Each number is 500 + 50 x the weight over its row's rms, rounded and kept within 0 to 999. Layers, rows and columns count from 0. Numbers have three digits each. The size before them is the row's rms in percent of the matrix's.

# layer 7 MLP down (transposed), 1024x256, rms 0.234, rows 602-629, columns 0-255
100:494517466556515677486481565522509580527480439498625489452546544562535541563514562502430506575491515468546586462448467459500472463453483504461527417369489504501498536475552489610472528487552592565462445493588554500528536509531514561373448435458533459561583503472485424503517524527514540422466445468534544639460458542485397509488453564371479491518446500614538455503481535454633525450441512585555530473529514592476577523568509526469490496458517477475506562500485462494400369487505496558602459478496394546504452536511545508545474458481506557470495515447599545428493464449474525554443465549426428588446512544510400501486536414505477476523494495436539469524503436486489504504514528493494565392509498555586519457489444459526522534494453491416540486534513452438507527475515538
102:545627523608524431520430506411553470475475569425388481542410456448445491507491484533549433484527405532490543467504528548565465539552432518504547527441495446459533565582484561482482546540447539480437387497478569544486479441507570532583488464577435509513564452495445487501562473487480498459581521578509423526503430536497551484575538423525379516355469512527494566475485523487510566457510477439495481469426495590464436416481561456484481493568458499458585472467384485533492549510571445481509479513587509475557629461565540522521555458368538519432495578490496489534545480460492558454459504526600559479510505462571478522410413513482531521486406553468444428517459563525558498473585474539467467505528604451474525453462441496497502520459537526446518611466547463517511588444512496
100:487408478409455384490482498540523532592536433438484505497499460519491502505518514379425494486484496488488486424544435547405462542453495440491606573555474503457560437453549463428406535562533461545469525445511523522465650454481572497496416446496447438467486540376507473481469550529479513510421537558548504369511481540587505489556526494542593548507444446463440476475512480500455443493467599563441421516383509468462519487423463525494408461464521415439464544465457607522431512589463498488536548392570412467448596524572539606539489453490464439485458500431556537524515470437483528505509545532512446567489489571558484515376441553479580544500551536530488505499518462600481523476557506531554485528538503508464522481498471472558588443417478519558475440473520482509485593448526484
097:536530447542531489551550578571550450495390453535500549578531521575464512487500498517552502477497533531481534392569476475462520448524488503489514530515533559451568438527532509554477455597550425474494558487556522455480514555584490485480436449557498568388516406614558512469573577534405423470477502425501526468453519534536423517470452489499447543473523592516437498487459467596493450473426504546443509534400450483488472525522530518532444494599481500512419432453583463558541434583436526472493479554450586530454454433467501497573491467496525522570540480472569547539493486496416538402434504522491452427388619517445500540557584426488423450501538535488486419521479539462527542514531494511491357499416464442558523576467472466490478475478549473395488570555562580394547543389461515
099:543549471443548489524486492480485482469531507495514561424442463535432462533520548526522502497453422439460542446399384471478493554516461479414466411461447473494415427382448491447506392470610612501446511479523449570427520450441532429507526537493537505533491524518605460519528564578517527581522507502517543497452467495597540438476478477503520487451499527584514463440551546480473466519545564497468486560537454528627450522524486612405496464472425572376470524468492474484471481491406551528545564464547403554559496473573572511482484516609566587451431498508473472433440450500485486531594550536482555451524521545532496568537497434450424490564414423454487457545484497447514431462464434516488537570455429463491578516503421492660487535502489487435546526501507493527576476459524397
104:499511395489557465495459560561445490570503477490491616534461553527431426462424490532591512547509393467603545572542561483515530385458511524468474452433463509506461511489570454523519498438513500559518574487520445522419513424568540553439501556420493509560455538569461432469502424472533494549538540513517473531505506518439509539495494556501558524502478507496567630580461568500469491510462475494469512440479563513545535458469530560582559458470458496436488472454513498590560462480406487473458486451603568460552443435521498552396407444498599561501457470480524491426440493489490611656444429494461502436481496510431538488526528488475412469488520595433435621546503484567557554531483534517557434490590513472475525580522421494541421435469471505495457583494549418600498520530464579
101:526430473451491664460496575492464379461447488491487490570423515468609464536467423517494505406425509494455472559452527521564567546596510541511504648451412519434512482492503433529577490498515530463599477468488435529492500435503524517502550512441618506475453475549514483451509565478534435519558494509485480503501578424554479466525445534378529514528454456557559511552486470468462525544508464538527490517497541461501584458471405485479628458508469509605509513582490470601498500489389502553538478459525469452399467433611499535507501484454467500457504439437427486464573478432486447588524514499451462507415514519496482505468484512517508461432455442530521477409428593440455401511472527480564667498464420521532454408576496554501460513483461476472511438419503464548463538523454459
093:539471539451518587500477558507433488564503455488501490540505554571532411585555454565414599554464503533442471443501539529419520482446461474429505409544541480563470549541479565450478538546500546482542555490488499530536530436562605498499537439459527446467481455528453518437492507461583438508419601431519596479512540453493386409424494520500456489606453479475519525437520488549499473505527557491451464492458434499422450510517603540602456494577533474395517481461463471541392430597493546550564538530440515465570512531490547448487509428524517484484486556560547492575426513477535440573407438521433492419498450510501521466495569525485503542483580441459558411516458535514470515515587522536578611455538559506443459559497555620638504470466512573496499384451446447446534496458514505
100:456553514508422546479379533490616432416519511476505482608463529591437593485519591571463476527530540506533570470461488411596477487467522470538592490513456458508433406499482529405393375461497404580503533437493372596438487533548472458596431456467604465552423507449440512424481536461478446491516529501510471463450464613587519575496481518484466438491530545448473506506552410476440445512515484458526602539517527498540484490503513532524497437583492461466477421511524408500561549519503618530466445472525508452482590538438486539473578451521445507553544473455479524434484482470563540389529487467558580492547537399418520489522576457572459522446522548547449495442549495496495494535495528544549495564508470478544526453542558539420488454482534516452430528492558499465479429491554476
091:445497585603564484534512561512465487482544460592452546520442530445444464504518571536491561550528577458442518559462599527512455458534502487487431460622486466518529539496440518462493441500541505530525430522524494566452490474471539410515459449464550534480427502512544503587471524513445518508498453425534534486506503445516559497407556407535467520484471532524573505538451488526459506465499530482517565484579497421550532534478538593467487484485521472487601513481571515504428487477514538575542477548481385462459460447418532479459555506553526500548589484535440513472451563464507527589569454548515588527590657461572517504527435456575500499530485575521474519568613513461552481415563502525481280557488545544531468401420543629533532585545552537539398527530466456570542490469521507
098:401466485512485452471521494440480506468503519596466550474420499531451568536510564545474493516488478552511552512517475436516485507550541482492504375565539502521506459500454505491510499502506463418586526502477542397551514476534468546514463489476522542477376428492411602452475544587459563518513526570504568477486450480445530575516533463519433487442530504512547567506389576470429383517401521586495573554477512383498472447511494515421476501506559494425466532505543517501494525468542556460549492475595496456388498529320516575502462532531336496460477439478524575454510420495556551417506558413476485472598511502470564411452549578513521481502436491482564427494449545653597529557426452471519457433484490539520543525504472538478472450490476499581483575467514530489561556499551430
099:551562520390475536461499572458560451501530545395482467494588521439434522577566538476578429392618535540524467527527471584564546531514483505543515508587480556434509503516509491484479480508507544529448509512529446449443489525593452598430496544499578501489496487510511519468458496489512502393475539584473535484473447503569524535418578521465548459524503574562449444564521472603442481550423479614465508530527554502474490502480527523486401471525461530475469459560558451400439494430520425560492541469529465562459499587464485489548426531432502489445438514560464544562560455436523411457407477661497531457538586486420534511453502464438422603579431598506413547427513463529517529536434445504412582447532469480498462493398486515444576492493574470499476469412508481533490481539510504
101:551522451426513496505406502495664592537441560434519489464532429495547504493489401406411394492543512502533501493458572517539469556495492563534430499489368514487444478498522411566547450535418497496561501406441554497468548479470578488524519584471475515471498398461541532541545478473549500475530564471474507426549490422482402521465509520549461378556459650479567488489528510484469548452486533541531551533479466567540553513520535434446544412575475458375523499495464500551428530428463435523513560592488497525450476509504424530469455482504489520465546432413531503440541505461520541584446494389506520534466413483440434488468503551467554444431490522519537520511559521442465520560482421542545605561549456539503506438491390446528479436539429434553525482529449558566504554425470484
093:491467527570455397553517498531577558432535483507594450475453500375494494401521548525473492527532546507664500550529470521538437425561462536477441581608576449577475570444459540516529475491391536420477497556518449464418463404445473522418536560479523540485510464483424536602508579498460454514481525520491511509510499573413502547566524527509471523389554430556454429496531541521476461473632542502575466464523448461458533445483391394513472482369508493470472470471471448480568451463459556600446456447487522481498429477555469511499551448559525539533462489508567483482533517575609503501525484517466538547584544458473502566451514468516553493576482492495527477518530462578539541487610589496495420461492590496522395431484413458484530469497493545509525471517462417495471539489497584
100:546436525512617506481548479613511508461506578496478525515595446479510463559426454467490532446540465464497496507493485464504514559450367524505499508541517547515463461606503454615612471538516524521537489445494524500558527545581476424542538483486540539421550502554346485425516535442507501516464485455580493458547543410556438489537576420432452557495543485520510519443590526403412452581548552490537428438532429512506490403498435483551601460538531569499516565563478510518450459464469507418456527569598582520470448420477405480485559429461498551488511458404370502572533549468565502433500544466480508573554413536486363479546481492460502511467473512556555443466548455478527564520542494539581492543461490402507524502545513445558516435422435531499466527517576461486520512528499473
092:614468580406505468637509516557467509543585492437484455471588521355497509522518493561506442507430487485510512491475524529506441461576530502438493526450471474467638527467545497481449515548486454479626458561479415454490537407522521519544525612558470573605523528555495502484519495490450453495446500476499450580424601448429418508470352565549584516471447445486539487550493505528582534500584535539531448506372514543509449462435444485550426401469543491519483474583498404535487429502505544442504497545538484462498462511446504534493414544545437555509531469447477534563540516519462574386588526512434440473524543399442449472516502465494484516496486492471506507503572432509548493463542496440472594478484556397483493467498523522602497559489531558520534511553443538462409428493531490
093:492429541365484501478618469503479537536549560535581509551546525458545426538520639492553489469482435461483605562539556562564510478518516540438540535485501566558477504442522502507442514543480519509508555479461479594355490513465473463471473484639576529497503533510559425497466522488563444580567526508609443473455494549486479475526482506475523446525456531522456472545423460566542501527526606538397459557589553491520541509469576468483531510610515493536521499615456427450536473552474506585484555458505475439485459483592500483569475435478582507495548518512509548459500471524539496449411511494455461574556552450482450491493476485445428515422429602571463476580456483425476573483532487520531449448487488589509539591581518627533495444548396547589474502472542475456496401522563513
095:455471546411638555496413571547535457495482471478570474510510558551482523508442435442390525399509460481567472529407530589489433528483526487487519540565506475576482466474497520528510487351484488527474523606569523469464403550475476503521506521494531447410442524517471461518454499510512549450488422511600566506458493469510491505588582483454522445516490472412526476434493557548439521476495456536501466469537502540571573483526489500478546421490488548579564523476469462560476531401513579544452456497531498402478454557533548525510459414609541421488433507434456530513632533477500471526585584518500460592659484464429534528479397480568440457413516459456475517423531470488463503412558524521553474534493446512487507489512513451443606493498439450453497550573586541519484465630484516
095:550487563549531419502518437482465619546584525580465477472570556461566471508565535429435448408422509519497522503453541501520392529452441543467475498458495551443449448514434510460526485530421517554466560546479501473441523482492516526554333464487459528480665504496459457409514477529555466464479528510558536517509497629520481530549522525539525579485573450430548637487504470497596508422644478463481542490476491441452495573541478577554586442550454503499483531561431481521454436513517471627509529500475423514501470471480607409524459537479586527530437494464622491504509484585573588494546545489423524474454559509480474535467471498576510458434576491496452528575565451518523516480423542473454438531503441496468422441571554513532495530549418471493456509506441480499475517442508455
096:488444531515506477518400542416389408518467549473519409463395413497448497436564517532476545467413540512593498496549479512440501459471533583504468510498542474517546478502422522575479479533447417561439542402510475584496509511575475513413497529524480455539496522469492504537478409500524523480527531511478404570466463563550479526410568544463487490419585534471444566469549480460500454574510604460458478556459551527421453582424598493600528543550469445490528434528389471480452552455510526513420482459433431513419551556509422517538486509527422503525484491546543380563510529420447538501488499460399485495487504490486542408465506537532477475487455578489487472525588549499542448519447500474460435431435461523587472534578510554489529543564662487513423471529471502501659476466526512
098:546499456477472424513571479481400538520476597596532554434467470462555481553455559471551482465622488539457487507464495605377509414480452575446436503512534448503444523515461580474566425541519559514524512467525480523493554449472476467499541491477483512605464420450502524535443502513451438486417500557525540556587540518475575564554512491310430424499494454540450451629485555439477493495515526569571444510522478566574508493479444549438515412558477509450474435464521604573509506468512534512464538540467455467513567438469470544508395513474428526630483607496447494449511454527511580501391448428541490479511411386518599467510540544483497505520539542522460481467526566504482573535444432482491503473499542457408503576525486505523548578475513468456554555517462514535563454474541425
098:524459436591617498522604494504531515460477527434491466533468497463584487480505498492509532400632496506474499483652492482573433478446447552551499510509515430579485482519481491529498440495546424468462482471498535503442588510469457464485565557436392445558488474501573575510500537489451390459513542507587454438413482498492491484554439553582474456430504429495543453508544425508468567549510413547539507496483536450578547545547414427535464437518454475507440546486423491557442457528518486528407506549462511480470498487521462452398419489488477475494434476498511534527514461438467566423432513471451542602546483637444460494505506496497526524513427499448500518499510478514509484430626451493579416436478487563527566448469559472596607483505507477509378485586438562410495521540393577
098:466487399496536479511515558583492465484468478453525482497388483545525485492495525537586539533526568475562438556447560525488503573571492491475537516496510522580511455499409481523530536459465558541468610500530514525530582471474426494564446488509541405638509552538511466525441568450616476504432497490462449517562456512468648507601496572450526479549448468457456523470478360462418477534495635528483530483365490564506530465474510524510458434521511485474547443426535560528563576462459446476524511539485474533447490431441510473507428570559472525501495497469525604455512510518487463524519492440548461486510527395501423475538530512439484465517477529459569488498536388439526366479548496556508539574546437550510557618679498605451468552522563481437519583508501493478480465480514521
099:462437558528524447442524448563530541471493580518510487476520534586490459503557498517516549492465473447543499519519511508521560415466506459584471454458468459518458500422508616397490507429529493443455613488599496483432492656524546457508481537533517510492472468587530520511523516496526475517521462550510531399430565459502511552535467575456564585532453456504519491433611525500531539468510469423562450462603533435546498524544420381426527451477481494588431452612504526493489518523486495455458514527420505632517392499494482432428507492530483525378411427484501521496554400529486541568575491550413537488400606534472490515494503514458562444424523480491506413525349524483506523583468559500470425537481456384485482461555492489568481571510498533564508524437579529458503510452456501
103:467378463480544482537421544484478520485452574536428453495516408504504525528461507526537550523582495535541504472479520480512451503493427686543502429482529488439477629423510552500510418551473513442472480527461453489491469470514498510502538488547510522609539374522446568424522479399450447525506503500576537506477507524489511532484432452504553552451540581520401549523569522492438442446492522410539488485517439506447563505428564430543536523465518395428546426520446428523403451550484537574564567492493474389496440550478542445453476524416453472490530636515490663476482497466558540546445374465410473487505516516472453551536482576509433456489492459508491490497450536530496477441514516502461409448505508559559505420541524503509435549360555482552537473470556504559515530508451568
080:578538493514493535472442484455418543583521474548461566514521464459594468439502493441462557450493384433383472416480477470483443486469484450497472610464544491498500470542432478485508433521473475476503548455415568502524493477532462564462507514538557528500478445574516441459480474452506494520455564480402537511443559476401495495442445525502448446521497504461476463489372531600549555495432446439451504432529495507535411466512484575554443520501499559477555375447468433468484469442391457514489548493439487514487440527460462453557437539454494502392452475441493491537502513435429519498498659465443519477448528532464474492544409509510545489508515427610471504473544513572434504480465502388538287464448459510449418478584521488451575443488463413500583508490409484482453561498530522
100:574455470521506393481496473470592514539597502491505525484520573476569502567507549550454493486531539499514581561498385525403518478413569504505447527513509472446465567550489540467478551549477584521504547529454411418412565517553507423598491379432422499484471500477491558336523484414529481484507474498568532536517538568463469394479482514439446518538469551468525538487455445436450489550546458537490518487608468541458424505505473519467496437510503430518468529396513559446677514589527437497522506513458557494510432538545540411559573496469486508563500549633452373568424489509474465553533571499437559453503480500431512475458494481485447506461359434555587511451496500497536539423505533478531423584455511464521531527510555460535459526465445532483530489515513562527548566505505530
102:496491465510482572453520510440445555532494516581548433536456493566442515474503597471503496550524523574463508465485480592510478531480546658474498429529484540437575513544530633448449577453536533481486505439559419486546439568433480534474543517467498528496527516533465457446456516570437555497532511407450561463464537552541572537570454406541446489517394524534558519485520525533467569496440448466489432486475426475475540408435465424437583484520424495473380530547540528456475460601452480439518528505540485534607528617514442522483554517426520522427496453583526409508481543410500473584530483455591517429435401470549481492472492528486561435497471463460433472547441580469565555534424521523473481439431533498451509533480429462505596586471492521475501403541495566508529353521491501
# layer 7 MLP up, 1024x256, rms 0.215, rows 603-629, columns 0-255
100:549499533419524423500457511533516474523476515416407568538448470592573498494511499485443500417431513635418548508514461474518467449462460504541415539558485580503508480445458453492474571403523429558472533547527525433508510506449505532507544449475588461388505448434432381513472413483529550545504501532401507595498488529530529485554440494516414506487539466566558503451453559449533462613449625474601527507491525496469441589583533495452475464466521484395542496555525451392440547546534446467451521530431461531543424485527465543476468509400542631556520544559463573610498542444487527535496524551535427527532527501532466414563522513494479580529507537468434457598484454503482471484539508441417490586459536488486588527478500520488508435442553572454508446483443567504412461481451548
100:559484513500408414439605491490484581554361520410504597463458423454518528529503468545545477508508460546532498480537497545528563474466565434544576521488496414477542567543498417434468511534469437511610523444518424564535567459532488523477474436448501435482521532552450504529471434581480527510425562582419391465411536487513555570519479520536622479464395496472473452474489495569462552534416455535408450510543565555448495548461526482403561424464519536520471537531524603533510539491456529512398489393508455460592502517529491565487451421551490448491568564503474560537473510474506507472466592556511502527533471483539458539470453438551468426433624557522471465498448461568469476393437453384563467466529511509461508580429517532506436437572485515471463492569534475504539538545479545
097:442473465417557532508573482533384479503531493495563545514587518498608535460502533433555484528469471530498634581553424480459566461531509543461408593424516527454482468467405548494592504481559465515536518476485450446529572514491468546514402539513469445446465433483416548567501574483455544527515414446419577389488537505542502441433506384536533488494459409541530449475510492553480485595501474473498614653569486499559528463472487472548548439445516575534526459514483516498472525540397464529435541500557485487496387491518521465496473505583561548516542624483478549543581566499425480496465486515515483553629539481500527565361486565490496476543435506486455519499449475503427474529466512535452472545516479444474492522419532441450583459491467492511577491540491461482520564606468427
099:444497527460499463454564532500416489482471463522534530485497572518462476413512458465513452535574429465480538578508443578452438622609475573468549547457482430500540468433460503531533473438600491464475520425532534513484550466499445559462539404542606675547458543530439535535544502553565473543417581481466515510537509460491485482514469485435466487439512513596529577384427487583443456498426470490430538536538421479524526591505526472532486475476480509528403496498534556506529544492455381528453530449535409613548428472491565504517500556510547413592496400514488616438538505470477493509431467558551588523463520495460516477464470443554362544515545487550518432502604420510519525547589501544487503507603465467488484525522432508532505476487466452460490459557435503387506477470486497
102:561462476563484452529544572471525523592557461476523510576516570520549505500447439519457496535499436466590465488602548467476518448509524496475471574448465528524441445567507488577486402482503514504522425541478525532457462436561444606534440526405488469594527519518427412490428552552465576491565493530445351506484430479451573450547480496562503440422528510603568581503483479476495495453402511437437464428481540430515510517465545519585545584543475471447546460391556541535537468537408459443410510422515510607533434420509543526527475413420604520506364436554557450533470408483596536475474512453434477471484535472450517504550475607512455520435423420472435491502491508485543597541484481517532521491594499470445493494562490502483553440433544509497426497507523463478506527549473497
098:490524463489518519493508451558456449467571577545464514420559597474556517553488467460558533515511423421474535490518542440520461574520487475484422498500464427507533552559549460604443605579492483510538543523498457528462503476516522481524492545542496455570506444555499516473582475513485505453438505425577395547571580449440524496547552497433468517457495520472415540474448508542475537494510431465504508500483487494480484481453510492479507441508448527560383519546555431532531570491554540495500445610498452476525500665484506581408485543531501430601517445584502439495610482483449475456550522476505492442514484413593423572474459459455637617537398476491516500502448446449551516429582392409483598421440500536588580513550529542552565460499527514528460523547401452439505536498536412
091:558594440578470515522535400618490496620424506440575464584453505445451498475471421498458551448537579548465516481515488438574422544543455501459564540626479450550461574549526450496403509481417518493566491522493387440441500521428482458507484437490392448457483501457490428490516461445530484420465464493580593467516479494500552495576444577551426533461494537562451480423419475488389486521554524534541471502461424488475491463515591435557444612566590536571478493430508527478458477463506560534595532439451548570512448490440520470499475440522371530565408466516523505515472494488454574549504496525479545492517511511479529508435495431610530426563545438491424547511437532458504477589433459447424464474503493435442525485491489540464453481569428538537509532486413486472472489498465536
096:477539552461435498555496447424493482454583455404512490521521554508449617577533585511463559420577515488525480517530525536533515392531533511543561537443506460457517444568409461504431496493554459484440426513429443501529426481485443517492470479507452448500522561464472588496478528550471461447474439578495432483505477484545565586409528487541554404519532513543493581549597504550485499497512516503510421538448473563451529503446450501562539471585457513534511402404599533517535485488386565450597502473426530469521609506488512489500493631459546422423467560490430508554488497495446495493484495494566505475522379455602526537511503610532491484531581423496438525522638510560509465582484475497537518486456503525423527508531369429482431426484569476539531505420553454488460470416566468
102:519474543521487504539603479358454454476553571538476517398510560532501597456488522481583451503614552501388568398502477453618404463564496488427538545490374474432538476496529536465444500483428584475483411525540480439472558447465429523526507434498444458526503526517503521523451501479507496477470518509434408448555496465448499520483546513526452485643557478516549469532458498546519436597503514551517574514416541492555588529489479443449506499598542495558490504530491496463509528441582516465571493539534395409551462526450500548465495566522476508576519459499532475494535537552539472506472583498448464506498464520503512411454364439533512539533558470556429491450551517426475493489539510488472462408596520451469542487593623462517522509559454534438591432554527489414554389495539510
101:545509462427523505520506546593514476552514485503508437543399523434490476532533555433564442501452464525450504456521467553540476466535452452441590530470493459501509492503469522502411493509455468504544520474478449466449390468506442512444510582501475454440461405444509435500485466602577494552549500505512440450499551367501470478478507541519404554479531534509432525545436520532506464414470453485545493559544455450505412441559477500510485569434544430554571525503479544529570519478575542403592376516515490501513371592454499569356426584494600482472534428490542510521538477532514524493463480536401483594506492511511459562482560539571455453541464533465564488572509519505585461442582587456444506410591419485511580478502497425447517374525557495514442477483452553631474465456545457
107:556441487504532522591551479539459573582485500455511405476483555588446551526541500587544467553406508444492518550512496441456448438583501450477505445589489418467503540605421518492469483550550613474478581467585479534557477492501489538502452473469519474432592491527602508489506488472466518457445481464491500513463483504433475513551489450518497457460522444501507467543534482521440516471559564486526545480452488486440538416514545521444384507539447448522571518587475486496401498496531522476578494532433520586490540435489539566510491383438454530490411438532508496485500503625551513590523508525452585534530532499500558512504508563461470509540478458487402490376520503478503425554428504525494528437420472416480400382501443563494520441538642521402432423480427412582634499486461458
099:598528469533471475605554560453535552424524577514505464438515605433438492519420484440541548485482503479435491517610485558459461523441506404524479537473496472495487474495481485536481438422530446575543565607513586473553412502408436508504492492461442435471515475454495449536496495501530502473613547463424379466501448397464559459524530469534517402547493473494612414528553557501477477453505503543537485442417545521462509558510595466435489475532513432542516444426498507449500567489410470504520532504512493452450552557602537441470494471559459432452460537578532450557523494495483537584551570506535539506538547416505479418527485467583601408550537475459453530581485516569536461402507539453544548552448553626498499643467479521459549437470489511490484561479501593471484543452541425
101:477452490501592499507485498531414471487473509493548515422474519608505533451414515500504471484452517541455550519400446434515395500463495554423576532422533525590442649578468456555493519397428477539505549577609492538493512488482496497417417470497586507521447524521493542523415454518436481462404512423426522504458489581444463553465503539463504501477539490568389481533527554504573586447513452477499442547552449484567495535505575430436424536507520539538447424457490475445542561396461528533479487560521439454495541542541505479516513555486508484509455534578459597476478468485481476524510474452457554478517451497510503414510476483551448460428435495575609615476411508567472516510532621553514513590505443433481520483593485541380532454590546485539537443475558547440515428543582452
103:561457331475526536424485563489434487558522492498541467577560495488456474490463501434455527586521499454514528498557473541490533534609501484464464472479510375438435524457512466476518542501478505481483529579433490452553513444439436516482556440439442485544490536518561559504519546505369510434467535520523444477454502531454510478502518441454468566519557483485444537492571457461435502432553409466500436495534429472540576500471537526504608457504507478467466493482510593391474494524445486496485510560531563591566575523576486459497510396477477541591389501552491505446545576487460611593535482463473504486513489555403419511496476416582509514538530336551441442476441519489502503437467560408453427427465458523399462521541510498462537535465424469585505572603517566547492612507465534
094:539527506472525495541440490492504526549455492503538470420504537615581516469469531443430450440476529513483422536481453426488436446469549561492488555526511527495658604432472434374516591497517405472476567481550459444556501454390559480451521571481442526518464587526507511535495533472438481491554554582475512539521498529446461600456562474524452485496459433502520542473486427455558548535546519512473511544551472475487460558559508432495473458506470518490509460569569535498481507489490498498517517445552401534599470490498467541517361578546515549425393485556552576469452517483534509520449470501537558432510466417572417455488405574575593387496520480461361478484479512586486513473470544490496509604555481498466420468431556547550569502439466535469462534599499529611585453562466535
102:499543527592535612514545465490543482491589493481466589534465537565500441506384550561510453500491489473392425508449468445487555497553523530458540517530578464594533366501563515555473484541519502469429436503536462500437474458411478533529490469456489488564488467484542431510505562538456500479523499474555436531481513453590473513448506531503583532509549508448442496502489480482534532486521530488464574446548494511536438482513480513605503517496541474453560330394508433506539454516530492429515548526536462525571479537513460503435413526524472457531424475485570598470504474487517473417457491517453510512385504592438494466439566526523466561613476423664458425536548558427459547548471524560532494497481562435497564467572419425525521531541634505506558541499497457586484592550432626
102:517513535522495517521456507504507456502424532495486514384572552439506432556466522537427456538468479453413521459535471506436497550516526421422511499537489442392535512491555518641530505467555450555526470514452449537489492431534491484532473465459502470492510459622493450542448542483467442467580566362529547568455587431569558492537512494509435471469552545571451617508579495556504514510528585440509497442438496440449401503567429513528416513501508527587556543477464470435464477445552460455452500494449498520490475493484533499372422492504554557661401503599564462543513449515536464564509586486511465484535548519534382430490510487458532526539402489515488546512409521513514578485516524438533475531476433506555520534429542402569418528532533477595430557449530534577442454486428562
096:532495432525498426520466451585496482487472395574454527446447537506535601489480545468544560485490483523547560536529498503529443565523446523540507517554504532515375481513467600515568440610465568513555468491524558594522526535554452517331440543479485448454440478495399537518549500482525441519520467536447494500544575520571554501581486528534496435472582418444550548546457504401538452455527432404468542529496493493477455518444611563579515524564518464502560485558540506561424427430517563376483525446500493521498515522511467466441488475514523582547518496582558447452455601500519422535408486473469440478446496492559570552423436438552524569506518448520518439544506518365456462548552564485403457543498447512485582580585481442475448503455566457526577462559513500463513520584496548
100:514513494519548550478491432542495503493508464483429523475532526466541471521504435486508465571434510492424424468541459513481477546456476513575475476486564507544478427482455480459388455647438490463554462565513505555468600451495509562515453506547556455546463562474523586499568418505471435428537418581389495621450453556457552513455506589555526478515483521534429442464441584531398406585548431480458549488575641483436488457491533465540591454492554464493571503465454346531402536557466396511481514472445480567474545505515501542523500525431482527569484506402517506521481519475483524553450498428509468491527532480452483456572458491507509503473472569492524527582498574506539519411454547513490468502528512413448482494541516627525499385494510450436529558368425507484508497536439386
101:436521478469491504427452530520485494547534459398416473467501507496538457507468499492435496479521456526444544509505408465625547524483509509450492555545577503498509494560535601534445457611555546515495543536488535576468475481426511448441619558556493544400523500482484540530411474586504477524585490467505612567479484432484574502431613478515572551430472508484572495467565449509529470458513490546536528507476570487585433508541429405521539477540516566562509463548518483385431415486624566568539558523536509486581514485449465519410612517477494504576485512549504531512483520562538483501464549481549507503538575514537537505487499466456418473562479494482499514450416538425483527484451547567508508552483544533623530462474449483520498423393457477418597563495635525439470426432447371
100:546475668463457541473509432557468493469537545553541518449459346462448537576425451498508484477533478507470447490495537529447580559529472527439440530378391505512474512483483510576559562613567548444489471374510411460526500472586517499494472500443493560586558570501519482568445538570486479479537525461448492537480463569506405490515533548529494596557464543590413457468540530456577536452475527592550536498499523497521407396431463378451551509502379556522506462444485522467465533471466545419586509472512488453541493483512567518549545333506535498510517472479455505555443514478523527517458535594517528453478502538612503465533461491499547563494496506455503510488426578502488524520488570457433463436547577514522538542506451554591507512454462522510529501490598492520493525591570444
097:507470512583504480541556466545546485515468549473519432508518531490433568465579469591506619406504474538491440543499520475561450407545505586525530450544486452604582492340534447493405462517542506479432412561539467489534472436542552519490393514470532495492508564628451462505416510532449535532475501463550500504571540500563478547480555415546455421475530441459597524490541416475529610486527406509603513466513508477524476572488485526465487470466512486541469513514502591503504484551509539524462501513533499528478437462494518421559489559533581483513454558498554435488450564415457514508483510550508535457452503589533561551563523409442440453355537457495565485501478520517559507564502484467498500356511480615490458554516535434363566476519505396446484526403404501489504519548496467
104:573468551478519524543447496554508534559436481510476551471516536508507553449545471500476576459504382372487528532562528472507511439457513482464507396505436438599487499455562495450566521418554525508500562483475429484550553463554554529566452497483449490508532442580525512434507432527527512488546515603440568434497550406513553484472444407579564422451551468517551475499531493518478446444472431500434589453514600399508516580480494482502481464595436417617470478462638512511437394518454456536620482487477543502452519511447498442540485518527566513531478463474569499440435516455475463609442465549551406577507456500378527471478526434538474501518525547513450472465412489442451508524480575437502487618534500502448566522554406572518520502527502534568418451516546489421570546545548479
100:562483536389503493438567486600452587489535511465507555515467520464417536518393520472513555589535447500503498468555507441537476522484470573458472450482573466477492556507466507510465517484467439503482459388491470430482505433431510553597502466512476479516441585605522439540446462507462491423532572510426406590491398437498438485432572588499485428468453512541436370532450522499494504466546445506539551518525499538418487530548507485526611494541529433495472578506570551567646464561490443480563438458529516438476452566515554454459516484456419518522535524509500516540460494435530452534491460497536476493564488485464513463633383450573527447522416407525475543455451495532541522412521518576454503517564454513517530444396571487463434475438518481588504554535468441523480591541554616
106:511471506508502491490445514458481397548520558486465494464460492462502516478470429611469548619497487465466465461519537397528529505512534465445543438524507542459514411503575431458468518567485510445579559513552394552505489516458478527577447496509515456528497607486528565466540568473515465506453448460499506417547435473530564457527514452452518499459494476553505477490415446461540490426546523479563602509516502496491564497383561500530473498519535530500546452536399448488451552448475527502491485524463440460576515466446526500539495535506443637465514459554461466550552601486502470527468490469591506391525527492456437571375415499588541492563398482534452464541518468438482494494572543537433419578589499564557608487704559581612544539512439446568559433500538558534515503538559483
099:609482405475469492501541501473467523386454544482530498491473502503548460582498461491479464621565444534565593619502556483539428539599499522575554518460442532612393496486494462584489426558548498505524456543444500524503466502459426494491579464545485559417535611512479542483568507558483459562397557468457480445502467491468444562551561483439411520510470469528483510481527480455437510525462503517436492484518461484513513525422452565447464487476599586508500476528416497540503533488435494476466579471491529491494378476503488484540504482430519428481522512529477443637477452564369490515516526451554465488457586495609491390555465544445635516501450449499484516575519499497564525583456505458494493459389549479541462479543436599487532497414438472423526430458446510460476435547426471
097:490519505504570415468495497553497554520544495496514559484478491483493532487445546506453554515529559489521503416523533474448480407529464440449455534476529584485460533504524434581545481575522498563417414572528499407530535535419525509559443424505474566492483527464562543509533403475512460441462509525510506438527510538408486507561418480626541580614462563534524497510431544458491580480484386508479477521471592545464555452500557603581479425530502529452578536482512572575470515531436557495537593505534468465407502531478536447480555412403594523529337499540444477521470396482407502407465502506462562551518454498525459505519476491496449519570551493503541492548513522485414546476524456439562574498590560429401526555473569526533529489437490539496507548468475398595531642481548484